{
  "d_mlp": 3072,
  "activation": "gelu",
  "norm_eps": 1e-05,
  "positions": "rope",
  "rope_fraction": 1.0,
  "qk_norm": false,
  "tie_embeddings": true,
  "init_std_up": 0.0156,
  "optimizer": "adamw",
  "beta1": 0.95,
  "beta2": 0.95,
  "grad_clip": 2.0,
  "warmup_steps": 410,
  "dataset": "wikipedia_en"
}
Each number is 500 + 40 x the weight over its row's rms, rounded and kept within 0 to 999. Layers, rows and columns count from 0. Numbers have three digits each. The size before them is the row's rms in percent of the matrix's.

# layer 6 MLP down (transposed), 3072x768, rms 0.0295, rows 1544-1684, columns 480-527
106:435553518556414483510508488532526497551498548560496532549462530474531556519454528441521502468524436522512477504550452493508504551587451480571540
121:482532484505508528536410511477447554513529493560506495529434518542537475550529440516519436455558549468553452461452523535452440536500562515468473
099:466490546577511514522464522503475468507574541500480537527464505482425573494449478559512451515519514512566499487498551483540527491533505538604489
093:493440550483542471472481408532501526460523527536488466499499519516552459476488470545520494525501458475569496476535444497511414517411580477514521
111:535489483549518568483444475439547509455485506473485475478506572505511521525548527489515428480457517500406454483534603515523508496486513435578500
101:457533503549489476492526517561413433528520488545469513442507580544432525552507482551523518538450474503512443477518542484487547505506496538559475
102:531490519445485577480495564468424511494514477543478459498511435489445535510503555440509420501521474509519520483512456438532467557491451553492522
089:501529473474509455436465523466434448478522524502576521505445419553477503491550530435463475483536476473515534571454478516456539534515454421487532
108:491512533508457529518515483491466517488482449458546471534477491499561499454501522519492495511539535444472484488508455504459511468508541496502459
102:557437579512560508474466506548426440475491590507546453564459489442466501537486470498513448492492518402522469548499524452529507506471495477484525
100:523448454471583492535497426491488605487530403489490442480481473490523441486550494504548441492585437460481535575563498445508514505456469483564496
096:472458500512528505473473432519524497501470528513516448466490501542452515509534533432522522517536515526617528502475519474540511453523445464511467
093:519514571501440592453506512516494539559415539513447539527488550489532493503514484508495492500512519470509467544462560492589455482558523479468506
090:481530494525510498487502521489543441525497401510525420548479436519486494511495470474504581497485518492459472461453500549512562511507514439447512
105:516584512563495479500552426489517619458484511468466474480498538443520528444546550515486513501547465540439515461507512444413459471465506487628553
106:512422527491515490476499500378459515528559470475524491439547457476444538482529479538567410450524534499493454493544483514457510542501433488421489
100:522503566506510515517472475494544506454507558454477582471435516493517491517475498516546487523477515480588523457525501575525537547487482538546493
093:504478512554570481497438422531479497493522534460480638454548558513529518476542498511509565497552514440485519503553515557485503534520490510547487
098:452529507480574455479481507528453562543479555488545450494518474506508503527426516425482463465507482532450457516471526453548450461485476473494501
101:560441548489511509508463515597446453458494569555488433443611524478569511434459481526527471502589513505543468531424448509523536499523519506506489
100:510514456485447475543483523532518498525528510452506455503468504472482508514512521472512503496551521455562453527560506383567541531534494528481511
095:488488537512477438539369457544440574530458495563515503501445536516422565431531488472494521514570508481425477529481504516507466480449486452478486
095:506495517480477423515452481457492530520469592563445528495485427522429495561487419573553478514447460446489490498420475482500462490509505475472483
110:454475519455534503526450602521479454544515546509503581488526537497505489566442514491510526482559453528486548424497484529496438512494434460499521
092:470463496525488470395524537439530525508495593493456467476490565488501515542517480531454487520541497473538450442538507479511465524523444530554546
098:447514497472502489511462489569521497392454495525582468515459501499477489477549552492511519489491523449478499508533526494530525420544506488472386
102:449584562472544470432584494429529561423532424500399489485561497505513512493512589481517499515441502492549489482542481501474488505504468444520510
096:538470512483519452494448495456507506485502519507477515482480453574573529588526432557465469482503463534483505550506530536471534515416476552500511
092:414384495496421514488544472483478481568508515566565519527490522546562486506523503511449524525548495423621590478441464471492500577508507541482481
089:514537482525510558477517500501399567493520488506507542483447543502478404514509463468483571542471459448401466502510500511474473452499442470496456
104:445521509487514522500443492481454453463478532520463525492466523532507573561568522538523504563570475452508423580524534531512475543526527491426520
132:524495524472508500420449471430476477517505515575451458530498504555577453598444499488507483504531518516512458525520453508515497452472466479542488
092:501525510549483515497518530546556613435461519412495497521496506461481484480502470543488473508547565557473453513424566430462453477506547448490491
100:494507526449514423458453503393502457512522508511511471580503504348504551448561567497505477499533465483507518476499538498541454482488531485550568
114:431455461462518518525571505434498491536481508534477537584531458496504469520520528486518520545529496438470491481488558556504545463493532493486450
103:488503449519558500532522509470440493492552523519432543502560383519504465516513419503498469525573573537525473521392503505559466553485491529526499
097:497521543535597562470526520526475456473524532508543452585516440516514538476492480447492575508588541426456509497521446492493496488506480426446542
112:529520491542522465507461499485511438507437534475543495506471559541615415448467470494560529504496498528489540490488476532452489448479497529531497
095:478400509479487510553420527502524501480532521500535442573483472444455550563521412543469371476451523542498529485524506513505463446480500542499546
098:494570560530536401464479484500530490471499459519467467485570474473500453491521474474503520473550519490537532477474516473436492519519548457418473
097:428517477414469499460503510474507450454444465500481528410508522494570410430536532494462455541459502446527449519516515529484443481461569488503537
103:482477481504489449523475433502560490474551499523505440539468467560549498515532438466457424465445502493523507515501528488411531518477523513534506
108:536502474523511492538472504438526459502527401483511467509562525655484487452440578571503510513443551513512484485557518447588512509568535509477549
108:492429464536485529477483409482428465542483525465507575533494504446470551506524589564538432556514494461493441430502576509542441448524490531519515
104:484542531421472471477516497461539523519532510457520531553472497529605499512504527486494422524563538464517518472459508486477627545475544540490469
103:467455528557508546488471512485486484453521485481528475464544498445496572451449560520467503513520418473540440501468485441490535506390487482508428
100:416505454424595443470455530529478516512490497470499511477568469517513460493490441528389470490567522438541501452481546428469480450536459482459533
114:531501477413524539472472477478452543478482477522449497475482463397561453507528468545564524495522522542486512456445467434480491428507425534454420
095:490502505562497477606525508538477448461493505417542498520469409469463375484560510501450519509494488514542487491519531437557511533508544499462525
094:502533503503495572490498514535465490431471430459501489541496491447464526487504458448428506498417523468509514496575512497514534543518421444541447
107:527502504505467452533490506473584440456448543499471500477417482581563518581521472491534356516513527462453471511514463488504473474528563480494518
088:478522424455501511554465495537470490522500470535523440465546522542486491496518535543481476535441549500472501515534510557417510449566467527548530
088:532481524549496468445571463460498540467504485573399501538493493511537569478431461461459533509459536425591508415489499478462500475485461494482461
091:510494443490515490525487442483532521491408536442590522477476483491453529453511485506495518468462558506498506527463556479507457471524519452474485
088:487479513545485526532488507517555405511509479534465494493537498576544450485485522493490456508458503494508478480533532445484508471561526493487476
094:462513517484516472494519574546477520491520502481508418498538562552475495532543472472456532501519469530490465422508515457558438420442501442554459
093:448518509498469455493501567515564536472468514493535546520481468512578503570512461501524458570462519504445482469471450511565534592439430501560490
113:453523476597513478535561510514533476454505507479543532589504457499500495475505442580490419488465543529476462464419468542471473489504536562461492
104:527497459369535428505494457458519485528452502573460530516443535485431588518560554548564503528516469499458533452486468537475530548470499491532542
114:470453478547483498534546450484569509508497473524540542446472522513499505486518547470539455491537451565524584449508522500539481489511495509518477
104:512524516487532466465433515535517522503453493533512523490476503554563501511468469416476477477532560543401533553547437493535511530584553451510491
099:471544502476497517510463442508535516521529509509496434525498461526573554557471503440492537519568544536571511529449507472487513419467540528579602
098:545536546384500511540496477535496400530529508529488556484465537485516537444491466498485491495492519451495500589469491469477515484495523516515526
090:534524484504502518534507406537522436491492532483540462463542525492515501420413578518464486472555514514549481479457533494460516549523543439515516
089:488487566433470504442515558508464519516499534597584509494467535448456478466441505552464533490469550490441503565511509508511534481468582513497443
093:513532483483523497503579500546472457482528543481521480446501538542473507550526483510495584513506558461407508501558441536549567511486469485498507
093:479471461478495442550498510485519534503457539507509526492441452526471498461505474482441443465565546568463510575514455554513490506458440488496529
104:507601508539439506475449519464459459566492480486479494514447501466452497549468571455448458520434522470504436481511499526492548495550550471535461
102:486494504534531443533540566548531496539516519484518581507437521470495485562405520537484477513483533492550501487483492473492459437419453528508421
107:488550483563491483493494548501495433459462567520523458515547535529504502562497465417503408567546516505508483518498527403511458571517530488502468
120:519540520447557503523499442500486432478558466490572478458555558521451517583577504505470439515512473461435518527497506473509522543556504426524513
096:517431505532485519470476552457518486513492486570519578446416524486565457526437539493497507510543568560481512545475520446400492452456492525532503
115:509537496550565492448511568557478452547512522553509497535423476479504511516533429498489457491448493524561455510530480465476471467465447437427554
108:507526497489461509463493528456535466522564468536577513521491485530478417509463471493490487469560535496527522465535519420525483377487474468571509
100:544477504453510408512569474528547500561611552494472569485537454497438500534488477521515324418445427495532450516498452520492507464498548498464550
097:490502391468444435543455530577506479574457445501505517468566463492545396537492533538511454500418526503536518530451452443492532512457457551558563
095:504466545525582530497511540475481455446525516496510350546522503470582456466509432459497488496471460542505500524425470537458523502480615522552520
092:520550493421482380475503467470586514516550535558527487523454485441539579471564500507475500520439537481510504532526437470439543487446555515468569
097:565473471461458473543509490507469498545438486511530464563527483469472492486542429496499496521460491500452507569480448463530465509510539543544471
110:480480449504547479464534516528485455483470449509476505555506452479487475561507454546506500488484448484502500522498533463509488530545512535483523
103:483423538549528415513452524493545444516531536430495528538528506536523465510558483504484490485558504508525499516472472517505483515491543570593507
092:496449506479537494487524581480476558518517506555510407489498483456532486475497551528464513549557561528476486479479594485526501555502540502477480
108:502526462481533460501544513475513531505491433516527449495515484485466544472529531511510491493564543500510507509540482470519475437447487498455517
098:530508523540462464498547506541535533472484462513515558476563479489521461537487491480495519479449539479537477529535466489480496502467510560512530
102:525515557465478454487432426496457462489481494515527486431540500527540526535520445445438473446529581510490508582565470528594542544495546511438532
085:471562524499469594502514492533510497507558460462526532502472560554478493449504505449470493544407474540472499497477448550544472508530446547456532
106:524520544461476480489588493478475456494505522515472534525434517545525485483620562554512456487556532436503476498474504507519484506460494507546497
109:440561499564541528546489496519508470492424509415478566588509502529517439516556514471533554503592527464529516441502545533476466525511486458426454
112:539459517556517543522558513443506522575560458495553489504498472469441517469520560577548549464588496547467502452493511527475484537553471568476450
091:429476489567530491548494556417585503445514474487489473492472584514492513415485476539510500504418524459492548489521577470465410452460499484469552
103:442527514504489558517474525411499516496509457434463486520492470518500503572523491529504500492492528441513498572510539491483431525499585392405496
094:485556498483470537481438624459504434432480536503546544518523537499533512482533481529517528418443502532506470509519495475539450488506434494494450
092:505568460537496468524507491532521374447523527517529502502497521548549505529444551464508459541602483440511461428436482545476505527487493534506547
101:533498519506422548532543492522492520508482451464514512505521534566444523481508400482576488509512478485494468523554456421419548439474483464537528
104:538467406465520527421476476424518488548494510522488450520538513583523527492500472519465523492450470482526529589492560458468504494465502461516571
087:566510467462451552469468470460541462458484479485492437488479490521498501432517468503488478535487516468480488563526494503410449593529535472461516
088:442495511563577515502516526420468533554581474579497597528484466522481525444451489512539498476516481508528489457519534476544565443554523456515503
110:540500498470490452474515528531514528488490470482456441457538526498542454463483460498459430534458489430490516462550429468502507499509560509454459
107:540495495451447443485491523487617546521494504520500544486459466563467503515568460459498434509555524428498529537547410503511473509448524458498411
115:484441476470535485519492474511557526475560541495436555545452531548483564429514517565477542518592449496513550484532451496512537541479547519480496
104:513500473502513516486509550560479556441492575437575499553453524554533563550480546489476551489477495451567571542524454492571478538504544483512509
082:472453497429484480536539480488504494468511445484474462534487621435438473462448505487561502454614520528529489458534486520456571516503520480543562
102:443538466468520508538508487567448533500541535518431532464448460589494492513439499506529537520539495489532508475490576580496485498548546474508528
091:522516431539528488539558485460510498506485604478586455577531453506507476515526534541408489471556487524537547579532472485497509528521526523502504
096:540486508518547444538532432460435523557470464509454516476433531505524484516543481452488467480475577528533556522426500474486524557498496492457617
094:533503476500490583539574484559411522536454540449522557535520498515551575557526485481544490527472483436558537482465554509516491490476502551387449
108:513448507398526461516475509465494545590517499456505508477519489507522532522544439523495575544547557556508545536522503477514502515472500534437533
100:476516489505508517508528514448473548495475402485545498545454481524531488544514481523504473503498524493557477490410529501456472565489521485424461
108:432490476527514492488523459498496499502566542450490480524430530514542523521492540506523494524462454457512484549446518484510567508455454489493496
094:581547493515435471511473490479489441574515483617513508586513461516495508529495442493451485519451514530514479431454464576459487545492440447504542
095:549553520495513486558441559541516509493403486484461471462495500519487539445418496500493540469473478571513545488545551478486507561553527431542458
089:456498506555492470510513511462427466460463483545550516431432486434413509503555528494436476513441509454435497544498469538513491531554405516532475
099:467501490493530563483468499516588486561517425507484581548540533522529454473504516461530573546497486556466486491448473495519498354505477417482516
099:560465469475524500452557534514523468583470488450446534506468478445463517548481479509512476473555538498528574462530502472532465505543548603432520
103:542471502490510557523573539525517526448469464462539498509529515510417450459527539575450565582395503535547515462526498498492536582496542498471488
087:482492527537499499513493389511528536437452495541462521484481476482458484546545484442509440498488544507521527593500510519410479497526433533508499
101:533532447533559568563518523559483518546506526478488470470562495546459553457500471547569594538554575516440468489497527452470498498515497428519488
098:440558432427441470476538486485500542490470576464555545516489510463508492519460483523515483514441541508491509454576449483558513521513493445436481
102:433444536578475496494436516498528458467524497609495524494539507465503575525440442475507475457630495496486437450545541477505531489553562386493513
093:500491486396482533472456500524520488534486561474465483437537450584526500530574474532503476493529552500480553509626499526463464496534491469475515
100:491484498512412461507474498499523485491479529484501559492432476503444512606512500524434446535452464481540464518466503397436480548482513516488431
096:536517513456532477550462505472498507488544487480520503513408456533530555500423465568455464524508568443548553503436464534530553491475539559531462
098:520511457521520441478547517509508538479535530494497502502507495552514471504548461533515476545563492480512546499461465532518527500454487524501577
106:520453534536555531462512454474463511491496457504447467502547441527491470458491538526510498507488518510525448487516513497544429465461479422538478
101:480508520507544589560502502548477501466507451463528487548494477471526577482463536465490542457563548555439451575488457535503517569614567566496506
096:534517530533457545514507443549492510471496542477481434473515509496496458490529465516545450527507571498502474435535546457457472539535478519491465
106:507521427516475547506552503543516544517523537565509500483450472499495528556361446444535507453487478543522572581426510512502499501450495586492515
100:458499540500458531525497487520543532423499496519509432435514482495530534489493475492466537483429564497422518487478530480464526453476520489518552
102:561503483598502435486462472501519496439505547516530503507449489467465554542546448511500480488513539518478520530597488572424534548486444523521454
106:538480457515434493580469429481464465459573504537500537475516534533499562448583461535500483522569474490541463497520496517499531491450481494509559
100:513576426551539476504515478453470541506514511526485466504471568562490464519563490493477448499460514477494534470511505455451514499425515493479485
108:567516515525455541477478456476481411519606433547465424486539486566477504439506481508454453512635435477501504499494514523514494547469442480534548
103:509503486469576522455528469451488475512496477445542432555530408501490555551570536510458494504536517552579427466515530462497487433519510498527493
104:494481499523537433541517527424522391584492474430584499521507479425507560538546495507519476465503494552484470462516532526512466556572567481560534
103:512506479498479472472537522489506455468580523468447525519520553535500477522499501584447500463466499456535482521491511506460556417500503528503487
092:419491507477520526464530521440488483497445517450505487497541604487424481470477527485481575462496528489470522482455522539493471524532436555519534
093:464411457575503562511479545465485450476591525471521542511570557541558496436458488482447538546510524528533495470437475531523511439491484453503605
096:523471494451546478567539494551506451507456521491501487564528463481486542474484473495462537524515464473564502516456542486469557461487537428516489
115:519506493464536477518522539478490458526534587524515518584517506428522474514412468451483525500481497486531488501512488502501502435513537591518535
108:544471539490502509552525514509525418522455516498474537569467524532568562562425562462562510449469468531459495478504518477572474528490580558426539
100:505562503491496451442511549511464516514479528451431509537506551484501514512555444550453518426533501492436514442388468528478547453469504541537456
# layer 6 MLP up, 3072x768, rms 0.0316, rows 1545-1685, columns 480-527
113:460555538529549562548544553488476531620451507438570578454468534502530439490488506527485529426498535539505558515499515495545433491509540534500463
099:548493491416455474589513485519513480489488456482451446412535515549496380514499470460485611461499473442458508519503494531496496497522544511491527
097:526547450479533513549486556519474554543473506516481499522502499463550471498484538514620516533481485509440479523419507561494568464528498443455478
102:516527495441519473489442494600512454466448478487463528494536588469443460487522457492463517479489483446475503493468566474500514447493512444566487
098:445522565535573496516518586504531549528484535517496528534449459497433484548430488492436507496548508436462482454467587566499460533450471512548534
099:540538514446565503479482503470512525578532486477583588535505444479531520513498570528570482507517485521501464359557625490487462475528416532480482
091:526531545493406490527454544490547541528487492496551526509558513461445512493540495513498499465453419515484538503568532534555461562403527508592492
106:557567463518481506509510525517427440512484528472542478452524539515490382511539537446535498471457467426494517519509522508512495565471489437465557
101:520477474517585496519479494501496549508511466475520512424501465520474498573511471542442515499547494494484494512481544518413495524439461452493462
100:488556522520517524493510562536466473475495542478480527530570580517482544506530420549551486523468570450495400451484470538430522429450517503503476
099:541545437551525481520489581520501476514516483478502480506455473539548499488512457496517470504500502522433445550546470489522470439441479494475557
098:476501429444503502552462403492494459476471435525497505513487505493502494451516475502440560466541527514525543442491495473402508444479494537572459
091:496574542443471536493479490508412499439542478512509551507511567485492467468515473503463474446509468499481505535520494442464514462439487493569519
102:583567462511499498485535538563580518451466508512421560514503526516431508509515500491524569478510521420525478448453486529509439499440477547530488
106:573475392410504434582519498455513526507452458511468503466503544471514539406485505549560471562513425533456525450565524495510498523536468459566424
099:501491489530512506494576555453492477499483473434521587521450540538489521519519530467456556484554452472489515554518445515490525474494507524492467
093:541529526470424467521508512482455533526445522476474475487411488507454451543521526485486474527481495514535502459513510475570477540486529451430511
101:522518495451507423478559498518529506530449552519480499477517493533577426448428601529517535495506495598502548409500488512491516583475497513511516
101:535460536448463491543502516490503499538562489528467525524512439471491515566516430495562486461509497568519527479525548468484481486513517446559475
098:479549467495510548556500538523497473527450490480503504501548458522472523553565479532500496450505446545485504540480536556490441439530517483509533
095:498530460527495540479487549450514477483498480426435425548508533515656460505547588539544436490428484502593459503570464542445519504471497538556541
098:504539423511497542462531515519483584492448457484472503535479487490461530487568525509473522499492527566536520567542486489512505504506519462518474
095:510529566561517484505552524441501529545405428490520567559483498521492471497540513466478554493442456510494471536528415499535550497496513474467447
098:532458474498461494505526506525537563493460451478460537442528520476505518463479565515596497487497489472441488504496494542529521488502545435531468
096:490474529579527521493476506497487554510528412464409570441546497445461517498458463576539467515485486578444459515478472535462587555545458519529471
101:446506448556529529485487574510447488404494552459526560535516527565518551425476474518571494470535497523433486485445523569528476534454523423529445
099:540497464525431472572485495464547381446501460533463522491515501521560523543501494527604556501489458408460479530551430471499506515510518536545514
094:547551493530531510479505507530573585463544546439475589550485457537472446513460519500524470456519498471406451567465527545447449453480446446511528
105:457483554605481510544431518508444457447491508500453595469501491441496504545460498415483466497533444456491427514549544458553508485447525469546498
103:489494494463466505466536455462530516498418455500474497543523528488521507495484494507445496405531473450532519482425432503500479457503475493534519
103:498482476476456496470506551490434543510490508481523506487529518559496487550562586542496471465498502527539529521498565467507568435542514448551554
091:551488501521531490462496560501460397528482481544502535453529481473505492498443482449518449468463493524478549525500502558473462503454494531448407
097:531511472475411549515510521589468540480486446493522446495497511544439501599468490542524494487512522475441497556496497464504527522462489423487473
103:497513469535493511522490520374516511507475504491446542521569509573547471493484499557566522517503522478523437511539541501524524471500524466518482
100:516473489567479483490438490471530455506472565465519487495416497450460561545479499508539568493524459413442442527535537426502558496445514544477517
106:526586548476523527482534517489578532453466485528492480426528479558489466433508552493490526458577525596482492513522524501502565479494520520499501
109:511509547450535558564541540540532501498566565526418539535518511502517466468530512479475549504531450511550474486502456508536469467536531466541508
099:558488520501508477508491476468562442370527459511461488535475543485541485550534535475533548486475551512510504557543486487474553464508504511536433
099:481489432508556528517552508476553504541444458561592401473532545543499465516578551542512546503536510499466517530564513569517495497414464491521465
097:564485474501523544540430493515524505463541512526500532469514503537452536468469477474492498452544476500474515440539476531495526479559539533570482
103:479465464610485513571530533464453453449497503467471565479550538461499497504475465514491561512510478506480518507526478463464522502397507536467424
107:423474569501532516519498522508480500507540445458451500545529522529498549530479573575594482426496445471467457475510508511490523484554525520530451
102:488460425527561438572470554531488430516468512571466539555544486483509513458471476481506590504504480482446553506516509559571498519494513478490513
102:539514447609471446451503513502507542512453516484481563479538533531486500485505499523428567525509450559487444434532517528519487467480515465487532
103:518556480528459474518489495457563476486447519432513536437459505485472509488479531519484517459507502543478501503480435505546536511435495455530512
101:460554555485451508497496510457473434456528538455462468488530468513435470490566464537431511574516479488556416384513500592521532529504493498470537
148:529461441478548505462432482503498576450570504560440562478460483438541420524541460550554482505496476536443502483458549431449515475504471520496413
095:533538481458556486492472448495460518463483508491459486473486487519548492508406560480544506484531529483427416466453519526479518467499488519544522
094:532509449525560479471530477554438519517444470531485440536501494482482482484545545479489542505527524493459519524494514419488474514467505510481509
104:509539459581495522523461490488460428534467465429502572494452484574458439482471497568532530506482505518471449440512481483492503482462553485492496
090:535579601542514483518516509415465504511512493473430480572485588444491560587504469574586531526490486418506441487531487460508509516544473536556466
091:515536476509506503591562483522486516511528439472542518476499542448463550452572535512543490488523516538411484591557553590534527450528588548509524
090:552491502506494457503458527528532493508576490490502505509446538507526521521537500485507477550527465540498452518517504457492582515526490499524479
092:513513508467529543502588505504400550448543467461489528477496484410570561490552467461498504493495494480487521527523410593511522472452489435470486
099:589487494463439413520458482537497520587458555513472544537522531466498490525490475499476524487469479518456485487529535502449504530377530546499498
093:590533454446441493506522593572483523447489460520520514461497492535525508483553521522478538491522538520478485458508512494407583530482508560476504
105:547505487585504464470520526506518474457458468461485535442535511487514469557567561561532473384484494485507493455484521554428526532501456456492485
104:560544464511540484537463509499525546557545457557528540476546493482511495497504531475546473486608471499419508544524532480429594484484547461523483
111:483547558474469544539553579533540477487403494513496540475514574436504526536485511545515550458512529534464557408442464559507516560474487503522465
102:509449529564556462472536486423436499479471510492453461535420586506454448523490472532525520449472424507523468471484585440532584430476546505494507
096:553556437524494535495582490642425465538491508520475505504532480520451482477444500546508493484565539489521489574466490522470465449464496539515474
096:579450468566505496562530576536469568448467525475542526392557475464441536522537492401489527490473441470448487602452587507476468488491476515469427
092:506502531511471495523581541486471482516503497472466472466440579556440494577491498530525502478466469489417507536476492547484503408512450517545586
095:426526551550544416511544545515433521561482539473513564509493515487512520486416458489535496424510446437463453524446450500463485450507468519548592
099:505507498469589461528475511501482506529456444489406537505557503478578453535563493503566441509467433530511484463487519488568497503439528496557533
094:558502499471514434552476472425574473461529472455496512503568523370554458550535544549468511526518541468498452417565500480496473461602521487507528
100:429505536532477517468488510498467485539498519478541578441529483557540517574455468465518529451478471567511470459406536527487423450503472501436545
101:491511406479480469466542494589542539565502516419453400541502498535482479547517507478548487486554492575557556499473430530523525487515519505491497
101:517556454483474481514454479482506396457450454500492444482450451506493453452467563487475551532487543492553581527546497483473539462445500508496507
109:533493501612558454585470489506528506503475496431535530505545526491435622527505510464487478475502454525531497496492540511513589405509565477558495
095:517480470591536547481497526475483433489478537439439518532497525539486482516525511536435556514551505531486480372500430496547482552564531431470503
100:479580509582565552479521568541446488459499475455479445468549608461478435495467572479465483442425506504566558536537555485506565480514509501529544
109:501542498526561520509521581517444429458550461514512573473522480450517495517567539496434517472525461494521471542458486444539541418486460436520457
112:524511416433457453504472504502447531463506478508434516543511548463476540442477552534562500531513437451518543525471522509504536478529512441594504
092:490461502509495535505533502455506538519544531552423498468494501470521518459464450456463474522491418463504501494435487527484519508572515470528481
099:465543454513517495444441547512484531486474472536512543446562483541549509563522462493492539415441486533453477533537495509524434444548514444506557
098:518534539567493575461472552493444460503481543452528534460501522474486510574503547474476499485468490484551519482557581528515483458553476437508438
100:564489554497505455510473463495549466511485500519500520477503496568562527448481493506406518471551537512493526479466461497498540506538497459537501
105:563552545534523629520532485510489458437503511494529480512624522541499513455493491526466480496537552508594479492567509452471471480490544542476465
104:477529512558488449588502502475506527572379531540518476434519473497499486565476456419465500485507529473466487554452593444488568484571471480503429
100:504530532536493475536549464512517528492484482471465522517496532482488499515464457468540575470466439545469523471539437561496461405459499464523524
106:532476439597494558530436508510502587427517551453414462532506511531498465510541480458459536424455492491480399475501530512556566502506473486493535
104:489457529490507586461471468535431467491484475467521490451527532584564495491539518542542589528467520516478467471553570498507514511562507505510507
101:499491542507600506490569478557557504487508527537519493511417509468488548515503577500446527487500487491434493554531519492414516439446551520544507
091:448532547486465464441485492481484538475452534500440537480648459481550499512517469499530477518498493492481412480582468433495504409497539416577441
108:555521492554553534533499545481514516585559504448513521488507569489461516517483529527522490473475548506508473461456460478471515472503519502538447
105:546496501558470470504466542551591483534481511483530571494510492556474540492516488528458510477486449454546494499501562513577530447397495527466509
107:523467502514573525464514466467518472499457482549521503499533506574483497500540530558530548410498512523504432490495570512467523505537452530503557
095:536473449548425535583449421500540542537529513484438502419548538474497482548475524520475547488495491456475405461618509497504527531523476468520478
099:512446493539522520535561547521511495443481470482506483394562563551499477437511489513501469486472437511495498483494478485546487449429488520510455
101:544510518507566509479425515434475488521494479457568539447437451525624531403554539486496486518511505520476554494490501573527500504497423466537513
091:564454516434513572536515550491553502533503463471387519452488502500481487487516486477533510484499498517471447567530528500493500470501571492501523
100:519495516440499497491563557483519514479532479506469499496459555427475479550488521482582568488505438521456544500470544591490542548485588529485512
104:563617489553501492544521486492494470513445549548481525457535552484550488479488581460444577492481514432577488470527549488490509518549531420515538
094:466491485560525493533520532465516471491417511520460600455469494504472463539544497393512498525499502568492503430506499481571520415478528490556529
098:496493478498468486532459525534549493466462513451526407433470502476543506517565543465440480476454548528428554456544460554502500493506500565505496
108:562528600548468525509542496485515493491459489567579524552543512495523485486454482480442551517499490534453513563481511453523509507534497507467509
104:564480511518517514516487485522496472457457486532456494536494519469479546464455529522519471469519444476474496524525506540441461389517488441504491
109:483465556570517546523495560497397513435486536446485505522517495413526512483548489560567484544479522495521522504478445533461493504492534480442511
096:449512580557447532542461520429518517475468481524483561461492564569433481472507447557535541494482569581549504504560596493488516507493523526493516
097:560525490541546528498438560505455475482490531510507525487502461549503511504548534485484470502373520497458432590505540474524474500529488477470456
103:541534510530450480467481543441480500487487545404512514482513491416561472511504514460392514522510478520489412503496503424422430569474490505518583
096:488470518523465520516472508477450504525533509512445520500528481498420538478485521489501533462464558525507526479477444519528462524437497446560450
097:522497463476456467513455502525450493429456492528470555585503511535556567494522527589536497487480464500543442499503458564539433545417505524528415
095:506435481522505514491500533481493495425478494492415535367525492489512488439557467485515457450551502514464497529563483475414494504520509490506505
105:558467467435479526474516483530478510407521436483435445511530542481480507472522492465563484530514466478482487494461506477470552464482560535507414
099:530493462437525478511498500487536425486480510469523518537547485496521520524543508510515506471484507529405529440544488550475560458492484500436491
104:562530519477465486489511518530527424429467514533471474528415572527520456487524556501475589520487536483567461484490541469455502516481490443507479
091:454526439504544510520550514491515545432490490474488463459496504462469417544510518459529496418528449508477502517506541417520527502547552481484469
099:602572528558461503535525523548587423520471469478467558499433497494508510427500465525622507513538508516477435531572507515491632536489526574494503
099:522513491550456529511472579435533461411498523476471492573497533476559456451470484424515467488551471488498500550430516506447520510520560431576519
099:522535509503460495488590491531462513458508433410498557468497498474554503524523485448479501524529473533529497529531470468476469507528557499557411
099:523492431421524522523540442499561521542394463519558487509533462528479439502484533512489511489474467486539423531515532532491509534526534453453428
103:455540552457558527488503465547509531480462404424470467522497460509559444510498535518480513531517540630480480510492538492448452463491497480527482
093:576526495419374500522516578513588506488433477461456520460467490410493592471397540524479501526504452541506464487483474492463506473492536475583528
098:450496542421551479534488481554437484452403509471488456480479493416465518493497506560520478480483578504525510539518562437544433514538546450476537
098:540483531518438482582510486429506505531473495475530453436512460502495513514585549468418561454552496516528472512457540474442527474554507516557457
101:572566521524490518500552535498475526540490463483482466489417472531488459531558591425516500497457507546481543529523471566488490543493536557488487
097:555631524589472472444482457482516504558468538491514554521462501479547436507514500455523523522494450463540518467487521510489451510460501535508490
098:542555477441566459572526512495490435499531525480525492508462548410558536404460494497507519476457545530475540526520445541484553483531477512444542
102:492474503583503554567458476490506485460519442496512496484491484477469509479599531473510495528484463416412450485512541466455468485532491437517522
093:485545468526441517550492453486481498476561543451482441476471491430518466528512533435536502463542490565517506507507538561446483478489483440567416
107:496433492517543494562493551513510509496415494504519498468529546515447471519556465526449510453488464453494502531498581539472423514480504438555468
105:504501471500457521514464466448513489493498550462550557446550495501509477513471485489492502487495453455521449509473497526488449520443458366569465
098:537509474439435461446453544446598544519430515475493572532509516492479493511554477525487489467568475529495508534520540498500558514457457509571514
101:503530525517518468505514519488463415575518469522550485469556476562502490532442514485492456475472456471567495481509487525457515492417487480518451
097:494508515490566521476521563532517472515457504449465507519438516508538444524528489502506513459485452454517454483601526504546502495477523519526558
102:537567506458513465492496529456569466555484468463519462428603559477517553471497462502537478456497471544428449496479520464535635440388524481440481
101:555515510448454492603511540516482495522374478479487489529496515467495504495535484446468545494524483544458539542486572510473504465493536479492555
100:521548463519451534618470518552476553480457514459545529546474492510474491556463527483391461520539513507513538508471552533397563560423541497479476
103:552519517457539483501499502420530532471413449499455523486539512548596459460479584458518468533468480453428511432575500486503496466499533463518538
103:566487508448491510450410471447542531483419530461449520411487532522548517472526400440582495507467504555479497520519507527492563544471522548446539
103:537487458506534484461494464483505528464472497406523479534481535473476505489461515512563484509494422424437548478407485563499579487497498487507470
105:542464510498482464486548523434535498449495471560449474486509523509507531571503495553471567539513396461560436473518525516372514481511494496540411
093:520519451505421470500507484512465505473511504483510524527487446490533466499511511517534515516544510486456483539490502484510486478433586434465464
095:524488464464479476579424453520500463492529518503487467489465515551441515517542532481538563482537513504556563531565516487521474446529506479508506
095:602517437581438559545497508506482508493557522463419544459482549450521563483497448552564479454518457512474520473515486507478556519551595457524456
110:442512475479560575490566452473507506536490452499500597534495561494487497489534435498542542407526537424502526350478471484464462474499573536524491
106:554534439566490567494474523443583506532511488569531547467506508487507550504495519498564493457552548505445504521465513511508489429467577469486493
099:557521572525503575441491500471465484423509472465489481510524479555475564496473443497492589545471542522554474490424563475462512469494516550554439
103:580570429464517545522544529531478511510501530485539438399480491550505538453567496541473522549502477521430499495488518532447517453479521420524506